From a checkpoint of a small transformer trained on Wikipedia: 2 heads of 64, rotary positions.
Each number is 500 + 25 x the weight over its row's rms, rounded and kept within 0 to 999. Layers, rows and columns count from 0. Numbers have three digits each. The size before them is the row's rms in percent of the matrix's.

# gate: layer 4 MLP gate, 640x160, rms 0.0643, rows 150-204, columns 80-159
# up: layer 4 MLP up, 640x160, rms 0.0612, rows 150-203, columns 80-159
# down: layer 4 MLP down (transposed), 640x160, rms 0.0629, rows 150-203, columns 80-159
gate150 092:527527504519436503469511491467527481439454527470523463499496496517495476490454482467460490484452504533507446524530517511478524490518469504461490484470487518519488444520518485501499476511517494493550535524505501466479519494482551538485488499
up150 102:493490519476493516542524533519523498504534466522438488461499481501467520486514486491558524508459566530510499513518516481513498538496473548483443504490504503522559482462478516512468506526490490501488508494454503527441516449508461517488540549
down150 097:534505461525488487513517510500479467533467536459462514505481511482500463521462455487511502497472517494504487520510541494479516531514456470494502483489505494465487500482470498490532482459480495463514562511521536495468540466475541488469509492
gate151 099:481505469491524529492501495521522511473498522496494484496503477527517515522505520517532499509486514500478516510480485485528491498518506490493473453509477491496460512478517499501510555486515496515464558506464495501484466522532499531545514468
up151 102:503523548513487445520529552455479500520535497475494531498490485495503476511491478514523471510518489515460516486448499489478466506509509488537549508508498506523520478512446483530488485519476508471500446525476486514494524499521444515483507486
down151 103:483518489523489558513478475559466486483465470538493504511507532490461501451466466490503517533473502533539451523516481532511514504512499526504522507497496450485507531483515509505501506483483529549515507476507492455510486493485533501521542481
gate152 097:467494507513470505484574495508495497505511495491495484482511537460479522476484499504544496499510502479525463494460511519516477528497504514510530475510546521456475460475515512526492520441522473489468489498453506482501494493517478504453536448
up152 104:520490504503467541528491536515474499493500472505480519509476517520480452492512493487499470522504537518500524487480499488509509521475523497434488478510458513492548501491525466488536505506468500504504477482483486501479531471537520501476519552
down152 104:541506493467514495459463520483512507519466536494461513469469515545474490536521475466528463517492500548475476464502499470530487511537537460519493485489455468499469502503492509489483497494491493536481506496478464534497483525466507508512506479
gate153 098:495519464491472517490545499520479519489508507522498526495475504462485500477499498510519489480457514487493508504528503462533445474502488500500516479493503501477508502487493490505493551491500533515482511522439510472487495486494509491499460522
up153 099:512496538525497500483473525516492447522522457462510533460480537507490486508508494500516467499519533540495506469499443469504559468465487516506490457489431553462493501472519481493502534458487465469511480514494492526525491495484463533505543483
down153 100:471481465524475553500501497494530521466507482526525504515532523511541511537471466492494503505515536508549445539504489509475491500471543516487495553535471496486474509494440498475510473493496503537488493478508488492510505478521523519495538502
gate154 105:504454517466458531519511546509480512493536474524498505476490493444501467536534485483526457448470474519511525447499531495513499508479528548504506506491516470467483541484473523460499462507542508501487536494489527519517481519509509538538523511
up154 098:500480490503545494470472503522542491504480533516503532480550503556528493446476499531473528500500551514500507505458456487467542512484493515488480502505461494488529488507553489542487521479504524464487511537489481492484521493469494500459516483
down154 099:541472507493492480480506522523551513500509530487539521522511456476505516472511507512451499472485491505486519517514545489489525479500518506503525531475513466480487501470465441508510533513447498462513503549513483544488466530496490499469527484
gate155 104:483486453523489473515494484496472509489542494500502508486530501464474552521485493521490515534464479496455502521518519504485478502552452559451538511519458495557478483522484517488469554494536475487530514495531520476479460490510476511477530483
up155 099:495477516494523473482505535528475487489555476529540504484476499512476458488534521483496523532496522530492496497484512558499489531420504520488512476521478546523538478521506480449491496540490535546478514506485480487454496496496518527471505461
down155 101:518469517506483514468518551525476518565529526553537478443495493483538515554505500498497515515501503463538485507501546510495508518497477484476493474515482505541509456534517505486506529506519497484512517501504526507473512423524511504544495468
gate156 102:516530456531470523565487499507506487484484502522448516472488516526478504477492532500535532484475468467508512502502488524501488513494505464509494478556481494487463524430480524462511517518502522487471508485483447496527497500455512480516518474
up156 100:501492490519536554521520481480463493458482499490525491480513487535466503467486453474530481496513520475457567506496474533485470494485509484492556498527526475501507494511472507452502513485520515469521522504508512500501502458514489515502490490
down156 096:511541496481538499526517542527469470452503521534517487541520486483507485535495492570499474492528523507493470463545471520538487471499460512495472511481491517490528536525499522523514473502437488525520515500530487517498486491501486532480521480
gate157 094:468529469495524529506465479507529487459508513507503488487446503476483526501528515529448479530511497474533534538517498504524487495491495537507491513515585485477506533536499533485505538472531490509471507512496462495487497476534470507512480494
up157 094:518527486502529480497512521525493506475526501514500525462499490504506476446510491508520548533501519466496528530442506513484519559474524485469487502473506519466482519482513501457505499494469497506492463506484478511475545499485517487507480548
down157 098:509457542471535508546484505502518473544506504490476550485539461467491474525502471534531518505488479513478486481523485527498485523491553462516515479497475489469526502542498487496547492494486533506520484508486486516523503471473541470477480502
gate158 094:494510468528500513500506535475470506492481469554479510488511500491516489486512492497520478508490515499496494544507477477525517478477503481469460496454473505498526486455491492461482493513508520523487511525539510543542543473496543549491494480
up158 087:457515456508461497525467485483548485484479454512475500523482497519498512490491457492516487503520531520479509506498497475525481439453453488505513456504527493483512465505498520476473516525534541483496555492452512545559509497508514529522501504
down158 097:519520508508478506521513506506509503484527464490484469504501516471525543519507471507519493491537493509528507497489491493554540460482514477514485523523505540488488431521487501497490495551483512460525547494473480495505545468520496511526513523
gate159 097:545494556510517485483511533533499503544509522500468482483453534482507527506520478459512553510475468496479481517507541516525478524497496468511498528493496526472496503547513516516503485510493481465530528518502513484499525514508489516457480451
up159 101:552512498528505516506509546477460483535498495494479531492503507475515510507485529486502503522513466479532456493493482530488470549509500448506491505466476483489506457484515463464514529497459482498499542485518461510481504529492493511510516486
down159 102:500485497512498529503494505495496489472521480542493490532525505561483502509521441500508509518454477458510511527535485529502506541567464518520468482475529488480499481501500476510521531532497534540511531487556496502504511523496496520522532496
gate160 104:532576497498502493470478484501536493526492475508497546489509523499514502507487504524560473466480497492479512506468527513513475551479481492468447471436543498514485506489458519494458503531510480536499459506482470483491531446531478515469526462
up160 107:507490488462557498509501465521481514508537496495516495509510473541453469462522482536520532480486497486456463496505446515502542507521524494491488474493502465564499538526525524501469477531469528498475495518504492494494511506517486480497460485
down160 095:516535521510497483513496535477486460496501475525509519550502467515515492498483511518533507549494535495480518491527535555511479455496460497503528523514528515482499493510498513458507515457499506476498493467538541497495447522491553492499513502
gate161 094:542484488522515489503515528478531488512509457493466466497481470523538484500485482477484507533530520476506539479470529505535514485539488485480506500486525515503483539521483449511479497532442486494532499441503441474479515477464499455487455544
up161 099:537511516506515497500506491514533523515514529460515512513476500535489504533459495486487466498563530497538546510524516512499542478503465518518463493505520507488482477501480482514466484505453534522490448493476496500499493534467463488493486521
down161 102:486494448486480470556509535521528524503503486484492523490516484485518548497489465455478463458477545527537479502551545498512524455478523504545470480436494483537483455488481472503486494493520511509510493486503480491501509487495507520523486497
gate162 106:494468511498491486468511483547518538538522459512495487506473507524487529484545491467448500517482541518498480539477488493521471476515481530493452500507487516510494503506521486518540498543506470505482504444502456484503542477533548475490519504
up162 103:545482472522499538463478500473493501510479548461515501546524471485512522527490455475460451483522493478509487523507515491486527479499506503500470546540488488492486501538526525500462464479507495468525517512517490491459486495495494493492466499
down162 102:501469468517475524523547465534525530518489513516466497505545463495479528531481461476481519517527516487498491488529493517512494478513456563478496546511511495483524533538452488491493526512490476540510526473515483504508454488488499524515495460
gate163 102:518516466532486513508482530506504509492534539496510504476468501499486477488477488474493504521513493497535466493512484428520496518498549487475531482491485492491511465481485498520487465492458508473446486490501499437501450514488478551524468507
up163 094:527492501545461472499505510509520507489492498530487481507481487490499464481474504493534459472466513508489506431562491475521494521494468495505512458524496510503515513470520497469481486520516508489489460489525504465544535505514506502518457517
down163 097:521496515437481489524542496470505521520484540488485521525479505518488492503480494471557503473505515490484504491494511441524441501489475472529545505530484536528518536521517530475482464519496513489486478460514441499472526523507502501497468516
gate164 100:496544483473507508510477511526531534477498479505499490501460520541539490487493485540490468513470524556492521501496485485534503537515456517456479505506489490542449525513537481517519500507464546491543508491501499478484507509537522497484534545
up164 098:453543513488496536500483491507502525515468456554533486492528488452500491448470494534522480478493480567530495549520482487524511483495497517533474478487505482508480487512501480453530516511537500480512511489515526499493497487521483494501525489
down164 100:489514486504483503509522509532485520527577541511499432560525479514521486532502490509522499465512453479482470480508487489489495524454540474458543513485501514514503525474509506514448510550525482497524465470520450505538490513529517533488461513
gate165 098:488491518518481508471494534482496518468479477515482468536505482510462541544497503509483505514534481507511473540530506523542501515525518521463527538455502496490468490526511532491519520519509511520498520520534488481504504544536538517497437501
up165 097:499514519503473514481506544479513496505505533509482482497492463499475489504500520451477521516507445506475507484493519507495526520520453516499506491486506513525431517516496453505505506486444494505527508493501480424483500545509549527490501510
down165 105:474504468512481509538509493490478528523473505523553525522489487525495429499524513523486485511480505510510516512433471461475538481471492490483547492473504481541441488478540534539522494495532475513524483487508497452487501492476504530505525541
gate166 095:476550490528564505449504505539504465492522508486459548475431471517522480530464492464513508511513485498489508496526517519492446521518476491511474503486528466509528522505517488469533526509574481523510505502533564522526511475503499502492497495
up166 100:473481524471481468523554492499524476539451540545483492513488501509440504509534491480522475508479476533531499490516462508505506511492526475527461493480489512498471458474467498550500491449451500458473459458464464537435483516522477515464502501
down166 102:512528513574481544508488523538506487476500484514546476543523503504503520505482481508489502542465498484519531483516503508460511516445460523521487498513489550508569498485512508513503546512503505481512520546477532512505530522497479535509501466
gate167 087:520485529490469515468524451521508480481489472467490480463489525527512529485495484469450493498506503504442526521486500504463513454522458482467468493520508513474517498520505477502524538498488527529506504478530502487510471499490521501489538528
up167 088:460557507499514469522507489519485499495457545511488440514506516496511496532460485522494525492500517524506503502487520530527486525458463502516493507509483479534472488506482487488474507469461513475491522553481499508472494480452518475496500469
down167 090:496493492497499531515511510483529490466541480506510538465547533495508482485502496487483501506493525537513499487489529494493539532483521515531528533497483558520475513501527522488499497507509510458470513458473525497447531484554492523500470516
gate168 096:513490475486493495503494488481476489489544502463505516542518484519526525458501499497512475490498487502478471499532468480517487487457491444543533509485473545466443508477498527502502526533542473497457461468497542471499454495525487540511519515
up168 100:527499538475532522524559469494496496479553493482487521478490494506489486515497499483533473496485544473507451516502540534500507486504536476426489536488500530443478482505469506496469472515538497486509514500502529510475466539515506543540515542
down168 100:471541548552508506507512516494467507530465520479469490497502513480472500524521534501533471486473505548495543481493516449512523489569481511492425485516495464493484477513501455489491495516505517531539535493469480481485500513490532472489501538
gate169 101:487553483480503535502514511500537513504502518532483559515477489483490535536489501509488504513516539428490493506525512471524497484475546504481474442501543502488473459533501497497485500506466453515525497476525522486522544532457509504507479516
up169 105:516496472467519510512478524559491472533493534513511558505477450532523526459525524520520488466445482497482526523546502502482524489526467500484515511478486509539511482475470514482537466520540487468481501502507511518523517549495471546447496534
down169 102:531482471496506460569466480526499500506542486535492486486548496492506543463532510498529475512529499487519519477472503509486513493461475470502559511498480507496465538467480517511491484527521522492462474485487500502533526563453498519535521520
gate170 100:443523504483495481520496483565451478514489503490530494537499507498482521507546520512525466518560462451502487511490573497498467489491521476523454470496518531495480524477508508548505492500533439526496532478502506542489516497511493484471503498
up170 101:502564525470515514438540497480460521497446493517478510527466508525492489477462487506529488493480535462504489495535510495502488515494509538488491514511511478534522478467462512534532554483531497487487481465484518523513504504538493542526462511
down170 101:486481499494514509523527502490459517490503505519502503556479498451530529478529502504523558463494525479488537512513476526524519507493557501500515511531504530482500530505530469502469496536522502511527463499486486532538477486495484492566459473
gate171 100:514520450505498524482456480537536466542538477479478520469480536532480476496501472515526498538516474495509519527446510491529452461500509540529514478548522523551516523492520470474501478499482475526516529464494483447489497505475521502475534523
up171 097:540546486511480511517497492531523476513497511529544495479462549524520468509534524513519488507473452511494453549477532533538464460468478525528509495494474503479478490525531470522509490491494520536469504475489500533486515534495463502514475499
down171 101:525517483536474470527522504495494529517458465514492509535548526470467486494508516517475489464505519482476513503526510494467501526523486463470497511484488538503523538506477558533477483518515494459494504528465519518501523483512495502478471505
gate172 105:516477521507501480487500532524513495502520491442518497541506526500506492485512480498522479522475476507511475516491508508492484538513471517516506563475483532516512499554485488502524525484535494518470482490525480501509503485473498510521514529
up172 102:460536466507461473483464531494529471484498499471511517528517495509505462504493506504539518477515496531482543526489494444492507464542473476545476501511518465541516517522539486522508491474502492493487497496502549536509519489509495507501496503
down172 112:475531510499468521499500522486546498522550501477528484539494485520507475493473546470492487477444540506478487452525471487482517478466505538484499514493511470522486483516475482448482497505529500537514471513498480528550511504506510515491514541
gate173 100:521485478489521485489520510528472529459538510517544497477477514521478434513487530514542492478524490520496490483483518525504472535471476485536468485534477522549494490476508495477491453498495498500532515493479454473451481497493550466533516504
up173 107:477445458444460463497465484455493438487453478536483511512533475493493525531504479491530547489509481509520506495496511462526503466537504492492510541554519481456467503497489470501509486504509452496532481530485500490532513473504483521468506512
down173 105:500512518468532507491475477503497505469557507508529547516483504501492515489454528512508512516470487502492461508511494507527509487426506475528493497546514455498475475479488518477521471473506525476528511533483484542505490503514525441464513540
gate174 106:513481512508513542510476524489498485487478497504480497532458454492510526517478508456535493518467525520479506546507523518444507531529512479523493442481466570474502501504510559510488477441507477492487496480506490512488505536496533441474481495
up174 098:463530477495519490503473475507487478538480508489490558488519493488501469467471518495514507454445483515490535558532491441466464527431521515510520465478487481487526471509522527473471493507476519505530462487533522536500500504520478484529469480
down174 098:495504487506473507518533491521506532443491511526488544497539553511537488501478484542492567534475454462527502495482505494521502550473527487495497499498495524492510438480489485514490453454526458498500478548487480495522504479499487508496471477
gate175 104:530503531552497495498478512493479493457512509495474489512473530542500520494528536517456500540514551537483520546478550495490504504515499531533524516482514500460527524506516519577499507472526482465455476482471538496479526511446537507518509494
up175 099:508498477494514473533495509542539522512498506494508499489520513524510544501471471505471491447518485473519473483553468515525510534462441504474484493464513486523542508478515493454477546495486481506558530501561522537493502481563473443493515488
down175 099:541488458522470480502487483501500492546519499500490521505519481501501496502534507487479502529465472468478503525515488542527489494522485520493512455547556526489494505488490467472521465489482517490508466532491511484489519534485524490476508516
gate176 091:512511498474507500506520545504510535501488493513479521508520507493516494494463513505519509502432538511556455497503510533527473469521513499534525476494486472525493475460509518515496469506449495485505531503521498516510512470466527515534534441
up176 088:499483452447499489499517489530485493515504520528521485510533488471497550509476479472467520492517498449528496472446492486460476515520502481501508487525495558550522509499519520499480491482514453511516458527532520480502499498467495524505509461
down176 094:466463522501534487480492551503479514522478503449491500501499490458493520487493456497554471515522507491473526514527511502546504485486500522532510491480501466533478486518537521461506503492539514510458485467480516465473483469547467464460432541
gate177 090:459542490522468486520514544464488528520483499463468482524453512518495461534514476493493510473496486534521441516508553486485523532476507521523526442527525507523492446503540533507513528470465484488517502473511538458502514529498518501493496508
up177 098:468497521475506504543523503478486452527495499479499509535493512540501497507528509485567500493503562457519489546503457459498509526518525516458490491522440535459481485498487480527486481497477464504486481507520516503491484484478510531494496500
down177 104:445552496523504521523515500479478521495497541493440461485474489525478480506510475480462556505483507502521518483496492510484506449481476480511508479517493506521532528503518484532498437506494478478513473476531508486553547520502499501506503535
gate178 100:500470445546489520512523522510484477476491525497466495531508520539486494535493510489474512464518514511530456545502492475512513494484522491516464534511500511535514491478538518488515541498529505510498498505465479498509479512512478504513533553
up178 096:501499530450460499505496492463548474502450479449489491483524457480515496488519441499485503452476499514518503516492490530479525508499489511446520486475480505475465483474481452530514531492511518511522537487539522496491530460526489518512492484
down178 097:527493463473441507486478530478539499468499494489498522478518482523501479515495488450524518478507510523499500497543474490502445507517525536481482550522501489534505481499505468518547522511511483472492529527490513480495489492502476500495528446
gate179 091:501474500527509521489516484511554480500474481464519497493492483475482498461507477520535452507524496495485540502509487518536488495501499492490498486516495503524592510485512471483496519455502483536469496521534525561494494515494444508515484533
up179 100:492506471490481512499516477505462521477476500533489483518461496470495499483511444528487540499484486511513511473542545516430447555488506506492508479513501525513524511485534520529530509527492555453484489515497479523511519495484482522468500494
down179 098:513511470484487525523502503490516483544493495517512516493525490478537499505540524538488522499534524507505477503500476521468514536514556536492444500494494494500521511490487499551503460445480512472524488531474526503516509530452493490485531513
gate180 088:455503553506510462487531542520496464512492518474496510488507473542484532534497487514470496513487483474535478503473476532471499499529538450468492531567488529506503481501537473465498535527500493506480498512516511480517526510513522500496502486
up180 099:514483477500516517477515496492493511559475529487525483471470541487464496466513508508503488513530527510485515480496494502479535494500544502464495499488509445523482518484474525494490472486524519522499540501508477508461524527518475500448542496
down180 095:548474500479502496504513497509525493515481519494512507467452499522468481472478530498500475496522491533523536563503471499528491510468534470534466565506518471491497481521491544490559483532464494476506478478502478445464535526488493475474500508
gate181 097:496491498474511476500526506515483508496511505507521490559473442510484485524518504474459497471497508523513461507484490503514493498503517504517447498500526495488511490501508512496485484526498514454511480532518473525491546456483473535478473472
up181 096:488467496493527489471530493499519461483510485482517504552513493483495511479497435513482447536453489506522500524478515475509474497481502478488506514430498470540502473490491506493537525492500467496542529517495520497478468517508492521483494490
down181 103:482489537467485480507510493483514510504543488520525482494450455535530513499488491495488500500503486511522491484478467528518482490479522503478478491488493513518487511526531483492507513499496491475553449486483515514483477491502485500522472532
gate182 103:459492496501507472518513517472483487497477490518519467500530506522482549514536523527516439566498538482521507428516527536467460525507527505520540488518508525525486451501538531564474531506502453488508461501494483523540487512491473516484523478
up182 093:483439520497496474524510531526524494494505503475474464476549494534488508507496521510519498479486526482528516521497533555511484507540533522478502524479535514491500445529481505541478488497501492499537475509506490483514508537468541505468502506
down182 101:508537492509525491558456526506515453473482596460543435503528503478506495530482492505527543461520494445514502493473511521509532494493511464501509509525550526468497503523494516468526515543519507515483497470509488486504472545535508531500501516
gate183 095:494512463513463542543454518507509509491463538511504481549515510519507489532478512509494483512493545472523522509485498509497522525494480516519513500476492503492498477428525521491539517527521557526490471494515489483462492461481485465524480508
up183 096:480512531491446513533479482491519458503461523487544485518518532479473461497522501450512479524504481513471537469477482498494515476515456522473515524519501507505479501482511516452447480467498479465504444500482476499486467483494473485521521533
down183 100:529528530531505497483523492483524540484531506494485499484496521479477483476439479496520522472461504472549477453527463485522465494518508449475492468466519467483502459515453459506502500509468469535500506511529470484504501467496503550471461533
gate184 101:564509474516535469477514475493535513498496498483494558464493500480507461489494502490492484542465530485491503538463478517509499534513525486468483504490547533561485491490514498522536501539505515464480521527509511500507479502501461482483497466
up184 091:503462494478491524536537446522532542506520517493500529449544428484473484492519489513498504491534499519532520492509488492507466505464503494475514450485531528535502507504508503513508502474460469491539507524508502495507520490464456502528480539
down184 096:519534512482512508515480476518523523529502560463504498452538523458536540519534488488493524521523502487555513513488485487525527507517500445497515555472477513505482509497518455474499483496496479509493520524449456498496490498460533548503483569
gate185 107:458446513507487485517513478511492481482496466532528467520506508479498553534529532479517526526519540463477500487510530503543516532509476525488527527522533508458534505481491508510505524512497480493493498495483459482443527515470486484512526489
up185 102:493515525503532494508522543480521511483455472537504535536511493484447470501461483496496523501484447498515531473553520504472506480526472478549559492484453510493470527517488474527517499498507500502541477500508495487537458475495474486511515535
down185 106:467482523511483504522474549507472469440518509510551489500485540501493495511467500548526479474489491526505508475552560487483544511483505499481531505459486551471498547499488518513498494493523507518462533519496539500486482558477512484507509517
gate186 099:495489489451521517535470486512485521494487494466510512494509431530500534488488495521474478532475511481500493486497542504479484478486529526473512498525483485493500435536457495504522515449494514530527478467525512486489507479504503478518496462
up186 106:490478523509460505485426458480490534479473510505472463526524520512528462506509522495470483482503502511499477481528525475484508517439528501499482544463487483478498494507516481470504450508481478478516527526518528474473485483486504523497538509
down186 103:496463508474514499472526442506508501521497450485492480486513495449480525464419497533493476504520485509464479499529490504504468476507487546526463528480461493542481540490492547546513483541497499498510512512467471506514496498525518472500489503
gate187 108:508529520468518499552486462544523488552500465524520487546425480556493472517467504494552509505462484524512520458537466510488494514512535539516480523494501528489522541517525491514482462505521492495479515490479498533507479510485478468446494491
up187 095:494491482524494546525503501485494513534494489529526514461538500550498508518501528507571506467484522465517523485511491538493494468508542517498468519474503522472514521523478482496500526553477494513487453513508467475502501479492519512462468456
down187 102:471460487478475518487494519494533481500487514481547491556498487484479542469525497525591517478475527491490491515459478474485494534500462452488501510492502483514422505505514503499493481459440521489475469454544521507485492485489491493537526465
gate188 106:474527461467490487474511497522488508493541477498500499550527512525530504490501515476490504490480495543505523512457520468516477458487449526499514532509514465492539520488533557504459515457469494502539522471543488512474510503461451469481496523
up188 107:500441538502497545498533448517477541472492504507500529525509484473487480524503524506503500497511520509485517499509523504500503478495520508519483534513490439482542534498505485503528498528523455485477484488522468440528521492475543535509504525
down188 100:483539535495541509530498518488533469474494509476520496462516498534467534481502438531451522497480510488518516547503506483477522490490486524527513522471530505520487541532514499518481478450485479477451514502493497509463512529458484528547499523
gate189 099:476494522470523532503482504532530493496497481506480497516495483467450504527459515500473494517534470516497460471532516522482514481508526487485517495492497521496543493464498473477483513491483466490500492476489556494555553465500502530549469522
up189 101:537539465499477531453483546493477480499511514552520435557534481495469491554470492490523550496485471508502547490518511506497551455468543514438512488482494541518499486460520504506470534468472509485490489486471496481467505515486565481504446487
down189 107:475438489516489535523493525513506471515477524555474479523548539529503510516504477465506525521529489470499524482535519464484498493515488513473471521506499530516510455529468507545508510477501540448511522491479540518474485518504499490543477533
gate190 091:534534454493523482489483486440532542480505486511498472470479531494469533526502479515504528522498498499516505496523527473504504519507499523555517498452509519498541476547477467503508518513523498513517523512485509484459490518467484484496498499
up190 094:472444499510476491506486474505542503492500488492508515472527525475521457488526519515488497479480498432528477498513514463499504499488475476497500521477512549485525504548464554518522520514454502522496494508485492515471456518513521514474452506
down190 093:497473491442504526464486495476488472497513514478524489448512491504472496482501499552481470491507430548509475476499528461521498479535498500485456494477452484478525518490510515512496496489512497479519486502508446457485447498516455563530543499
gate191 099:501481460519466507497494509520469474557496512521542515496512511523548480518521451457532493552509546505499544496495492539530473529506539517504474491522515473514450507455475481474525488496489476499458525497485514528490469501521469480491465485
up191 099:490520543510523499532448476511455502506488469495495524518503471526473491516464480486458483456502477477471503516498486493488505521499476492466444483461492519495485490475525527545490498484515502522528519524552505473484425457449466487507521566
down191 110:504533560485520502515490535505487540452507509504529482504498480524529501486488503508493510453446569512493504498473488478488557517476520508472464504461504494523502496500541494485520497538504536481516442484516484528503515492489450489499515485
gate192 090:508544484489518532527537486482514502498490540530508476506544505506498454465454510538512495541504489516503519477553562544491459512488507523527486502491452489476478483485525526477505489531497494518474489473545494496555446541478493492494477519
up192 091:464501460497466496469537503513532486523472555478559493528503511525471506505508526503487552479504490524516507500512481500469565454503484508463499497490507489525490496425532464475483474496455478512513469493483520482553493512506505472486533473
down192 094:507475482493492509511488498524514466499491485489504480493503482500503489487490472494499583492451495518526494465459470499509546502518530468478501487452472499469494519540516495497472481473486470492549493494527435476489503518488529508463499474
gate193 098:539464513505505535499507533514456491503492472512529509437504516531491507476537486479482473451489486497467528517499517475467501465494515503517527494504516475452503456497519463466502495494477517471518479465535498531504522494445554512507490545
up193 104:473490487504545496465501467508518492488524452489507495497516510487505485484496480487523482512508494497459492500507521517526459482546477459482492525536511519534448502484487535483522514481525492546525483516527534544504510488544449544547506508
down193 103:495506535475516478536486520486501482509496520489530496552465532518509494476524506520509480469517458512498515515508530491531531481479501464485482527511510492555504502499481507507538521475510516534520465515491519552524498503529502515450476502
gate194 092:511479470450543515541528454520550501502487507483508514499476506551537498500460482537496503488482464515511483467558498476493513493463477482513505477542496510430508488496541536504517541468466504471470480469532506474466491465491504549535515472
up194 103:494512535517479509486517542493501550508465487444481521493509497485508498523500530494520507493510490526486552483483513495528518474555525502501461496514524496495455505498466512528508461488535505502494471527506515491532558553507477492524437530
down194 102:527439477483505534468523541471492537478516498468537497508525506475531494471483512515505490540498488486536500493503466542493493529506476514490525532454493499495541489478516506418523518550495458489487447512500491509513495554491483474502503447
gate195 100:521574499525482504499508440540511506510509468503519514482520489504477495473477481461520493511484538479511495512447498517476504491514469512535532506487527500475517531455526540474502477487492497529488490473551514495538511475499504473490499497
up195 104:535480470495502489503507489487531504463509525467546526520470491523490501477470490522504461476461525470497503501479497540515498474500511426495521504547507500471487478528538507459488515469472503523498471517512495475485493508483471532484537533
down195 101:484500541493540525462480508480472468521530494525504513507524517494526495459486460509541468529454484471506491482495482490511471537493475490519449545520495483505480489500470543529503497484468521512511535506453506569446549485527481478501506486
gate196 096:488500471544517495512519535523489512501505480497521497466474503477472508540549531536469517514503486483468497523553501472462539540463543513536507517508488484518477495498506491523457507526492480494473466492457482489499466512496526497446462561
up196 101:445445499506492482452458491533513485490502538509483512498522530510479519511449487499497520522475521494508503472503496495526519498496453560448482513524504475523519538486503468473543543551496505482473542483523543523478523531564488520561502498
down196 102:483483561455543473506475462485518515490441531468439489460488493487486506481503493521490521510522462502485540506479517502491507535523457505512496533506464496532519483506553532464528492532474535519518486514507504505458499472477499469488519505
gate197 102:517482459528532478499544500530513465524511485532481525475470513523463540504512459484434521465496476485521500462496505488489537509475502463518504457474493503476465489488511515512498513533498460431482499478448456510537503500475541464514490546
up197 101:501461555501503514483455493490515488485501486491492469508488512503505462476490558500552504535492558514462499535490524478508513475558520528453474525500493478471566486500442484478501513501519479526522476528485511524535514547518514501464476455
down197 105:493491458489473504492515485526526535505477545463509482476471483544484446517476455482489540493538489499502498487458477503530516474505508492492460499467492532522513489480474514493503531497494516496501466501521502472505497469497499446505483538
gate198 090:520475463493537521542492495498483523524498465505480512481487507527502484518489508510532449509452512518491458512475501482481496523513497485473515461471532506485479518508526468519507479503503507508474462457477475528515528518424474526478471514
up198 096:493510509493493520490513485522514502465467507532463539451489491514503492515525501505495492498466448489513526494488490531500524492482501511529537471488526439534532478494535487483470458514493508481548525456527541514510520426471476482495450513
down198 098:532474506473520528502505503466510512475518506499509510546482493543456512531500502506514476556516500517467527516512450560513464487498525507491465480545531497519501500475452518526498450518490493505504504447518482509516457462493537477486530524
gate199 098:506505531507482457526464483512517533511522506482490455495547512515469484510441489507508486507521465479496502464499463487481501459512519514491491490480503494445481500466558477491507474517491503520476483512485482496474500481475490539530485528
up199 095:466513523486520525561522508530504512507488503503496509548511506472478492495478510505504519517484539509538508458498476508500491494531481497465495527490518463533493521461500522532530466449488534487544506476508522489508495534493515501530456460
down199 097:516520518473539543513500504542451477515487479492543486479503460501508500546497467501524505488499489547513468511487468526522465471455505523542527548511478473530460521502478531467514500519500461542524518530519480498501494507500520509535518523
gate200 101:500521482521512510482504474509499485492515505490467498479475492465508483494473539497534504495512510478490488456478509470539475538498505526519480516465537481475473494464478486492454459483520504473479505505474514465504517516485506518497466510
up200 095:491493510496488522454510519487528515518495512509507530466547500520480509530511488502510487515490497517513504521503465526493498502536471497507465475532539473526526502531518491535463523525479500499510504528506488543479486511516441476528497494
down200 096:506461530512460472519488500540536490512505503527508497445509508491495549489462499489499490536513505505509474500493530488502459509526545523496545497502508459477498477494482465485489520471458505479543524521499499501461490495488445498516497482
gate201 100:510508504529495518476512538450478466498497495483508512477496449478465489522474472522466563511481487489525511535511500511514515511456513495559495479495464530507482469450488518495520501529477467532499527491495514463499520508477460478477478541
up201 091:512519506497469521523425453536490492463507505493485461497511535492513498448502547485530457499509530512521503492524512503458485498482512498475505501514525556476503487467479459494474491466487522499514542526505473440504503525529478514511502498
down201 098:503530451497501499494504491515474457474507445510494513500485447486495464515507483470506548506515514525495500490512494536446524534499508476484523499513501527480504429520532532538500502471473527553519494530505453501493501525525500479513490494
gate202 104:506497462521555508495493444479508526491483497529520488530510498481520491469493506491486477515538485544527469486531508482547453548513493535463510499552522511529527495498527477521490511515483530530476543502544530481521493490505483500519456494
up202 104:479516516496491545497485527470494434477505497487548468493533500508470449467470497472471547519482477501524509496531480471474522515511447481487509504482445473531485434507500528503448508467510489500505496538489490545486501435489523491502470540
down202 100:479480466447472507477490483526486445507539498475508517478512479488512579482478519511501491497508497500537492478476514524504511520506537495503482507526482533491472532495480520534482508508501519511522509482477547514495453517517529497504492480
gate203 107:502528498486464477504463467516489516538513490511497514525480464539503545462516519523468519495473500498477533492531499507489461455500506538521476502497480491477496579535535492506474525467523531474498497532491494465478490454525506500511520482
up203 113:482509517506447497513486461427483492481499504521518478449530505519542492471509542452514553516512483499522472510525507517516472499474511484509506506504533508465556464566515571483511539505487496496481480496527493533507501511468476532490489504
down203 094:465528449472517502520482486476499494485473526538485543517446499496509450503480526492496466486496503442469474501491463468523439499493547501497512445503486505482502540494495548539476515447482494541552477516497531500496513516512515468492544527
gate204 107:507486527491523477466496520544497472523473502508502480499493485508468454479481479531477488511488470506475492479537523486504499487475491521481541473546481480520539512484487483511512541500522529494535454531473518484486498489532518491488484494